{"n_kv_head": 9, "lr_mult_up": 0.906, "grad_clip": 1.0, "warmup_steps": 163, "batch_tokens": [131072, 262144, 524288], "train_tokens": 1256000000}
Each number is 128 + 32 x the weight over its row's rms, rounded and kept within 0 to 255. Layers, rows and columns count from 0. Numbers have three digits each. The size before them is the row's rms in percent of the matrix's.

# layer 4 attention output, 576x576, rms 0.0342, rows 0-89, columns 216-287
108:131091167115132171158090110138106151162105114123060122147052080128120136143148131111112116134098120139145162124180128120152125134120111111096156113096109058198155132102129152154129129104092141122087071214130107095100
096:094197127135064141155160095133143110115147172173084107107162152071181132156122105117136165094161111199111144145104110117140109179161113137177135137153130108080138142121131165097163176123160140154135137180127136151161
097:159093131122094126133130110145126121151124138128115116129108141099143140150142161113120090124154162109104078121135145158119162110151169100126124122113157143209122184151137142125099167138116094156133119149102131143152
081:176140102111150192124099073140100150126119139108184078202089091126103150115132158095101136166168118128148167142152126169153180154102073128118182109115135100142116135148132134131121097122118119123098124170153135113130
099:141103181096196085099126095155140144087150111149092126095161120071091126153141141146208025087198124124154090112111123104161159166154076163090105129067146171183147146119111095164101155101076141110157092136030101131112
105:100166129106131133060124089122171129083120135114095131089153096097142118072053112103142169101188152090115151196074134176131133117093090089154106159138152094169086130120121069099140141126160100091108163145140090111102
100:099170126150065099161119185087210150134099092141017136100160088185156107113088105109156118069085084191098111121165201105174130170103101115117118127143100145074092106120145099126152093117118144042095198113162153187121
095:088083111139095128128118089108131150118154117145152108130131090147138190144133122144114149191150081143128116142086092120184088156128170174126136148109161103121110154073191153074090126108119181073159120168130133207104
098:132138131113099114137139142127125132115086111109123180102101145129096118129099161065124144139102150080123169154184118138119106059075144158030155108104104035181146115095218110107167108138144105079106115115151125137120
107:134136102114139137120114083134145139166128130109119102117135109101081072122149127145138101096200129115076106090126109123106151072156071091113145146088147145155087159155213118122166148152112152160059149117106149062121
092:106133151132189152120116043143116135169134082114140091185076049130142136151105086132131104129154079129166113143138078106121170110135140107138159123112128125108078083145202111122139121133141114094141120145146118110142
102:105124161152097130122129148135164091146171140129137159140096143182167196088112103171151136119178156148131115145171113154107116052170137093173111164124101128130114142153162137100159158151164105133075091100162186083095
106:111116112147158161153139103111087080182203193065164162189143156060132141077177139176153127127226126176137098042152090164184113121143120139146117114091111087140093142103133134188114168112131113172141103139129131097090
103:106144145167156107090129023120177131113181082059135089100136116169129132132163086129205056057187093139112059121127163125146144088122081149099175111106060097160180136168083126182095127165116107194103135143139091153085
097:129154135096164158119092129166190140117081117098087131137159196109108076141126139131105119176174107111149170162086140128113154141149183128152129108185095172076111100189147097125143052135158151120135134153198091093159
086:088120133125158096153149097109112124143127135099145139160107140135183124116099137151126136160116121100106180118128116151137062115190099082176179153112142132127124149183165135136118152128135137128117089136114145109098
103:153133148098115109190110155147166137063099133144055156116137118158141055153113165142124110048106128132107163092143182114109107082143112065138118141111152147148112132179091106119118157136149124160101158144157164087079
105:150129108171126134089119130168109174106114161157142174133141075078082126100124167162141134083157144128145106111073092121073101125080077069154127128134089149129156198161101158098146108074134147130068133105147112119142
094:142170133147114069140128148119157204086060115088048061126165147135139086158234200046127065113094086124095146171104170099173152113168129152146164095109129126163092121123088101135166112098116148091156095144154152131142
089:118170148094032119180197133104141092088134142151101115130177181147155101180102115134139118106124116102128110128151191183138164149192147198072158122134121147112118150163138145132172108130141173130154124098135144103164
105:157143129140130141053117126163104102134168147119138146117158081105075138140153129147169131129171150145132127152147104118118145074109155131098134091131110168134120133172147123099140125191144168101134150146204104187158
102:105141139065132126158093127175167116147078102105087093093108135157135056128121135133070140135103153163099210106151140134154111153181133143162172109122150123139090124178118116168092142099095151149148167110082102113103
104:133163117156079041152146161082117176134034137099089160068121150142095069158146194043099144080095138145047130108132148100104075096175111119177154142125127155116134112140118129111152142112079163198074114117119167103119
101:084205163107082105155157139101045098108144116192110114112226110151215147139143124118136207114076058187146153181113141092068107074126124101066146158125149081212172148123108138135172151132081108178054124126098157163144
109:167139178107186107090128142182165119115084073099108145106108144102046099165146122130106140162131150051100161164101105223087100078111160109157071162139102158138129101125127086106134147144109139082108115134166172133107
107:164123139144128137151118101120145163147139117098118070081152071123132100162149099110146094146109087106109119117111116158104100133092098167105116097126097122120153159175095155149148147134122150177111110151158122124158
098:106162118092151165090089113141158136138181126078104091085183123137126077129118081142143122114148140125113091128132150133105120112146052078105097160107204192137115144138202082200121146148133104131094151165109114121105
099:154120072105086147102173191129171141122053151134087158098141140121117112100145237060102161108123118102076076151170163097127155082080114072076088160103192144127103083108185098085153175160146119081134071165090159139134
088:119104091157152085217105105105109099171121193089101088168153149089101121159166146105087153188105108168098174085047117138129128115084114128121087101161103108134149165112135135126139159126170121092109117107149126106155
100:152115073150137107189084129088138074123133131138114160096172093114109127146109134100115129137101126128063110105075129114123110110161179107070133103062180157138115129166106080170103110157115110116200116147102085129134
090:127155065115129108125168110138136104121113157101105101099175131108162102114105124111119148127123161147086083081044153123101135101142135130092121133137087118119170112150138139138150150119161140091159118189152156088114
102:156136047149094211103128096113136124120163158107206137120151054062145176130146143115109141134142091143143143170121136098055125114146092159104192153090101132092136135160119098118123177135099097149173118184137138093138
098:110197110165142149121093108161088149127114133078138134089148142140144102184181151094115168115135113164084161148134137086116132137132090131162133115123122154126120087114168121172110083144113101105170128155157080169138
095:149090084181134105126113139130118201089118152143164153126098102155111173158158174097099156201088076128142168144133093055140101096139149148116114111136144139168155125145167167061137137113156122098109044113110139079133
097:092175107132100111093104101101145126132172152126176142112157112126140125146144108144126184098105123143121132166084144102142098062102135102144164138129118107145125106158090114139079174138124044129108124173172187113052
098:124127110103123173138136125129097141120150165139143152174125178078142125089108137123101145166202112113142118069141092148164147105108125130125137162097143148124164102109102090111100113165136116112110148128183165154134
114:163141075105102130130165099127057145108088133131144171105162128112140124167135182068082124074104114158109109092119171139155089161093117129061121135115133156098149097175170101134135098128141137128117122133148140089045
098:146161123148147081137079132168065113144039112129107119170086164122112118165159194087128157144096123159116179174135096142096106150091056119072139121156090090107169123111194195134188130163135094130117103190103125070177
063:120119129131128138121114143201096113088131081170140142123135130125090149159105143151096156145129175105131107135100129125127122196139058105106119160167131151104131090147160164132125141088156110180101120176106171134111
099:118142169106086108123176158140106145082135082168131111125141137168152122184121129129162103143061073123110078161160146131160156152109102120124114115112064097131138131123136142143137116139107118119101096146140153121139
093:123110191147120120153119103115126103160161107157150113192078152155124133117147127130090140128126172163137135115109126136147185112155119125120174168077154144120107143161149100123090141099128141128122087157110156123062
089:069151197103085110163124156107127101098158135151116148080068122114107110170074074165145186142095154088116150169166119143092144122170170151111171134120165137151111134165114115139153092085158131138137135124097127103120
107:112155141084100099128114122161202115089145095058122142137133127220128136109177093098121119172121136122139097181148111144147138110162106163103143103177155141141163097134081142134135141109128138133159147134106134137123
104:094121186148142100145130064124094146248108083125125071135059185181132106160147087148180103066165202131111108055206149202178107100193123126115131162114113135153130145116132115155176156125124173133111123088079176105133
107:138107145115142189118110122154119132117184120128114102155144144093137131154162102142152081189185083117154156146117120130114088126204131164162170122131098163079133106120103133173116072097119147094191160107124084153129
107:174081129139174183113130141167157122136083171112143143135120103082123165141139155172074112143186104130136161103106145141128072115178123147122118094148114176079157112146129189119098158071144146122125109097147168089122
103:114149099114142118070058098154135149115117067101215148156131070130046112168128116083138143126177145092134097221089077145141147093122085116112130173145178118125114087085079137137117154163126071127096140097118128102078
098:142108116115169176138106153160110136140153157172144102146096090131218133086048112183095162168147136143195185125145105096138105093117162109158118141137108082164116191106164137101117203165115133139056097143163140159123
099:153155140183099130144164133123149153145125137168141143123147089139153172119114117116167149082128100152125144141130151116142160143083157108080138113127132129107175083167127141154157129170088129171094155109132107129132
097:168162129155156111117094167186129129088115150101149105082123184144114128077149139116146137091130173110090170115125143164105122094159100175140118118138138161115114101124117123160146101149110134124128096121124099093108
110:166093094142150092136101146131118142118142120176149154121083149152127177121116140173088065158114126074148082092108115114057044118175132122117150090109107124169175155146164147114150155147170136159099125087135129124153
106:160076124129090105153145135129053115175130087148155137125105132090054113140109161161098120112094175123139122095105112147141141135120108163089129088083144143157155101092136165173108099142133082100150104118073087122092
095:075163180094130070181160103122095086140155131132098074188109229090164137166144107144148155177167117114143158169138091206167162180141116126104137150117189144094083108176138131140112139113140124154133205079031190160120
131:119118118156076126122201131074071093118080155166118122154118150123140196131133144121102128141100133119160127138107157168129120076115163132101132190089077167172122118088135111151132100174092136127142132136115115143089
106:145080110119096158081121142065159154134126147201112119141158095131134172121069112132125091153153140154181129101152179109122164099130161114099108178146182107165143126077130159128129155168131117146157107126080107138166
096:121141176132123084162117157135091110124105085136140105124119075193204154122091132118138135112042095153197151157106124099120133118107150104128105073150084106146171134139149178155112136149126082167142109086134106134124
106:158097097191161103167125099133055125181094103140135107162089119115122183141120159154125102132128152135133128063157101198121073148080172124120101145139083111098146145078094128116159150137128140167163144105129156164161
104:129104102089127086186129117120128130105120119148147132111169168151164064152101113200106081103104083130139131084080139133108182120153164153072148167130119145119125048181140108122130129157110123138176121121068147069108
074:135095112147153136111206106154154161089157124156178120162110125196131177108132136157131092154118148064131106099104124113140137163113133136180121105179065102135097117199190168135142131096113115141126082127119149104142
102:155144138065119122064143134219155117095163082138151095120111164152101139102118101146111124186145156052173113172176108175133149131090135075124079137118133131112098136139185138117130155112072130067102123113105160134087
090:134177160123136133151082150131177169096089110118110122179115102151134114130096172107135182144089096106158187182123096147148066167129115132181147143144103095074118165115134106098110129077145175146116156087156124140087
095:122134103111133162121161180116132143096123151144131209122186151113120107071159210120073180125122139089087118141138119136102095116135140081142090167187161100150152194096142107105130109148153128120067186112118097174074
097:155106151089119168156133191122159163120091126151050137094082100087122141117091149117119129130114154132121191147158147104106143153108127128064105134121082145066138115105156147159127101104145120130217157137109110097188
100:075165158159134126174123116099048166142135162091125098141133131070162156101129124093151179132117124103196199146095118154185172163168089141200128145109113092117098180134149148087179146145117158109135173173216190161091
097:165137171094151176123134145137137128094130145122072100105144120023132106093101182099179107129149126092150148168132196174147126096145138178091094098100137176170147128105122090142146169151170135158130118112138168112176
093:149119077150111136075160152146195076106098126087155127092151162137080134123156158082122075128194068130085086132115129131160087170150169151152113150116067108134123138084109114119100143084081102117094112098123123160091
103:122134156114096058099172154124143186160156141162149145097120164166144117089127119161147100100091158121131090114136139115083051104083136075166086217109149143173106130034134063080102172116128119143128087156149109147097
109:166060069144097090066112076115193118102184126128180176098152088108080173114128154126118087121157144113124070125113098133147125132148156117115135126145106126157117168157090099164088137138136143116090137096101090133101
088:102163088075163152203141125108119094137126109135134135200131172154118049107153107134079127169113175159111059110113141171155091095160064119119133117094193148172079147137132151130112148143149172096110106168108134113129
099:140149117108157099126069122141174210119097108076113160120124115121058112155175186086137118098068085103051164115151121111128104076113117118194150090156107124168116134118062112141111112104121139114109087094158140113097
102:093132127098156084151119125073167105117149138132102157152170172110125112117100146092151118135114144086100116116105113143128147103121147189097180071142125167162138129087063129162120078097123142131137134106103121085163
107:126112124138149115129119086167061089124124141129176127113120133107137116130141123136124190155109130099122131143106090156127087113119137112140125125098110116165128157153170105110098127047181105082150113112118146146081
098:187105115171162138103125148101200118137154119104144164125166063121127140057146181117144095115110147090138090159168129120156125174136147132134103061183142154071134106096095160139118135121113148095132158080115126110149
114:077115184125113120089049099140140164103121117104128080132092130142152136112112133100132090122158120179152212149136124128137093083115115114089122144084158153159094128131176116169103145118144075114092080138119147117085
110:081184126159133126214100093103122101180148135070137111160133126074142083154124105122151204082135131111112108136153078149092114110071144081098070161129056117103151129103111099113160125167132171144121132139116130142199
097:112089168209146044153085113091143075175081073127107145159109136171144120116109101140147102135153113151137159108139145162094111103130123112112177143101123139187180114088137120099155128159110171107123122116133119121182
088:051176128109081113161182122112067098113205177133141077117165201126154137131140075159177167112152177148096110089091129157168122110123109131168093164191115122141105136105091107085152149115145158112073136115108148130120
104:172106148148093095153118121121149153120103099170146113123141080104119125173111154131108140120082120148138130164125137117159153123171087205110129099153162110173142093093099154108130160138088141113135154134104127114138
097:174043141136105131147154125157130128173115114115147136129074091096114141138111146152062093155115180099146164115122167144203121165149125177124137139071118035156086145095129143166102180092051101143158136104069120113058
099:139155137089190119108080092143160173155146086092126081163085132089085112123153132128114107154181183084166097142128082142118126119166139117140086106160146148172163123103106145133134154139173123193094104097128134049154
093:137159114114127152175167136128056065151148111196144138130135131173168143125102055184173163139078099133119076107152151172105128131107104133075100081139178126164118155193112144129163113156131113119103126158099114141077
097:142155046091115155132096126128179107057184152166118173128170132138105154099067106122116165121131167076153087130089117064155111123154106100098133143127147149121189140125113155113190171164169114161109145133141162102159
092:109155125130188109158059136092109112175150128106118137171097165159129147132149098103166143143119122158156159148127120118159149172118112145135152094141122145077154101170112126140103066115122206145145189094099119154136
097:163166100098108092201089134115108114130102112130140156141151137123090075149140167110105177105085145143122106135131114139154129094144128183132128117120110080139128141103127165104156140125135122132103055117094166107155
088:175122121125124135095133138177149153144137138102161112115127117080089154120121132081069122157115176133125161136116107169122158095143147156138075116164123150117108137090152099089157159109155194111134090127101157132136
067:115113091105098169108151156169091085142126128142099133099139140088144155142153177132123130166170147160136132136144114160126145132122183074142093130172078152124180104101084171127130121130138099149110138118124155119093
099:115097123127112159158128155113164120106171075146132155134122140150102124139107134150138071127115133073116100101188157144108165139100123165111101093122126124103154126115159128084151124100146161122123137125178134139167
103:141077120099144138113112127137151109130132120154161124084094080128146185161092071177090104172106130151155144149045114098100112060152099129083127116146104124194144189137091139131125162173143101168078092143104096101127
091:120177123130134175140106118103141108176153136156162093174142086101139136137108130098111186145081222199112125178113127138155183160152103158108203137121178094135115092134143116138105102115076132127183162110074143162117
103:214100078110116171106089172135161153087126094159157181093148080176109176121115137120102086112093057093147101112125155101159166128127169106156115154114167114101107090152131136089109146124093148142127157145144174153115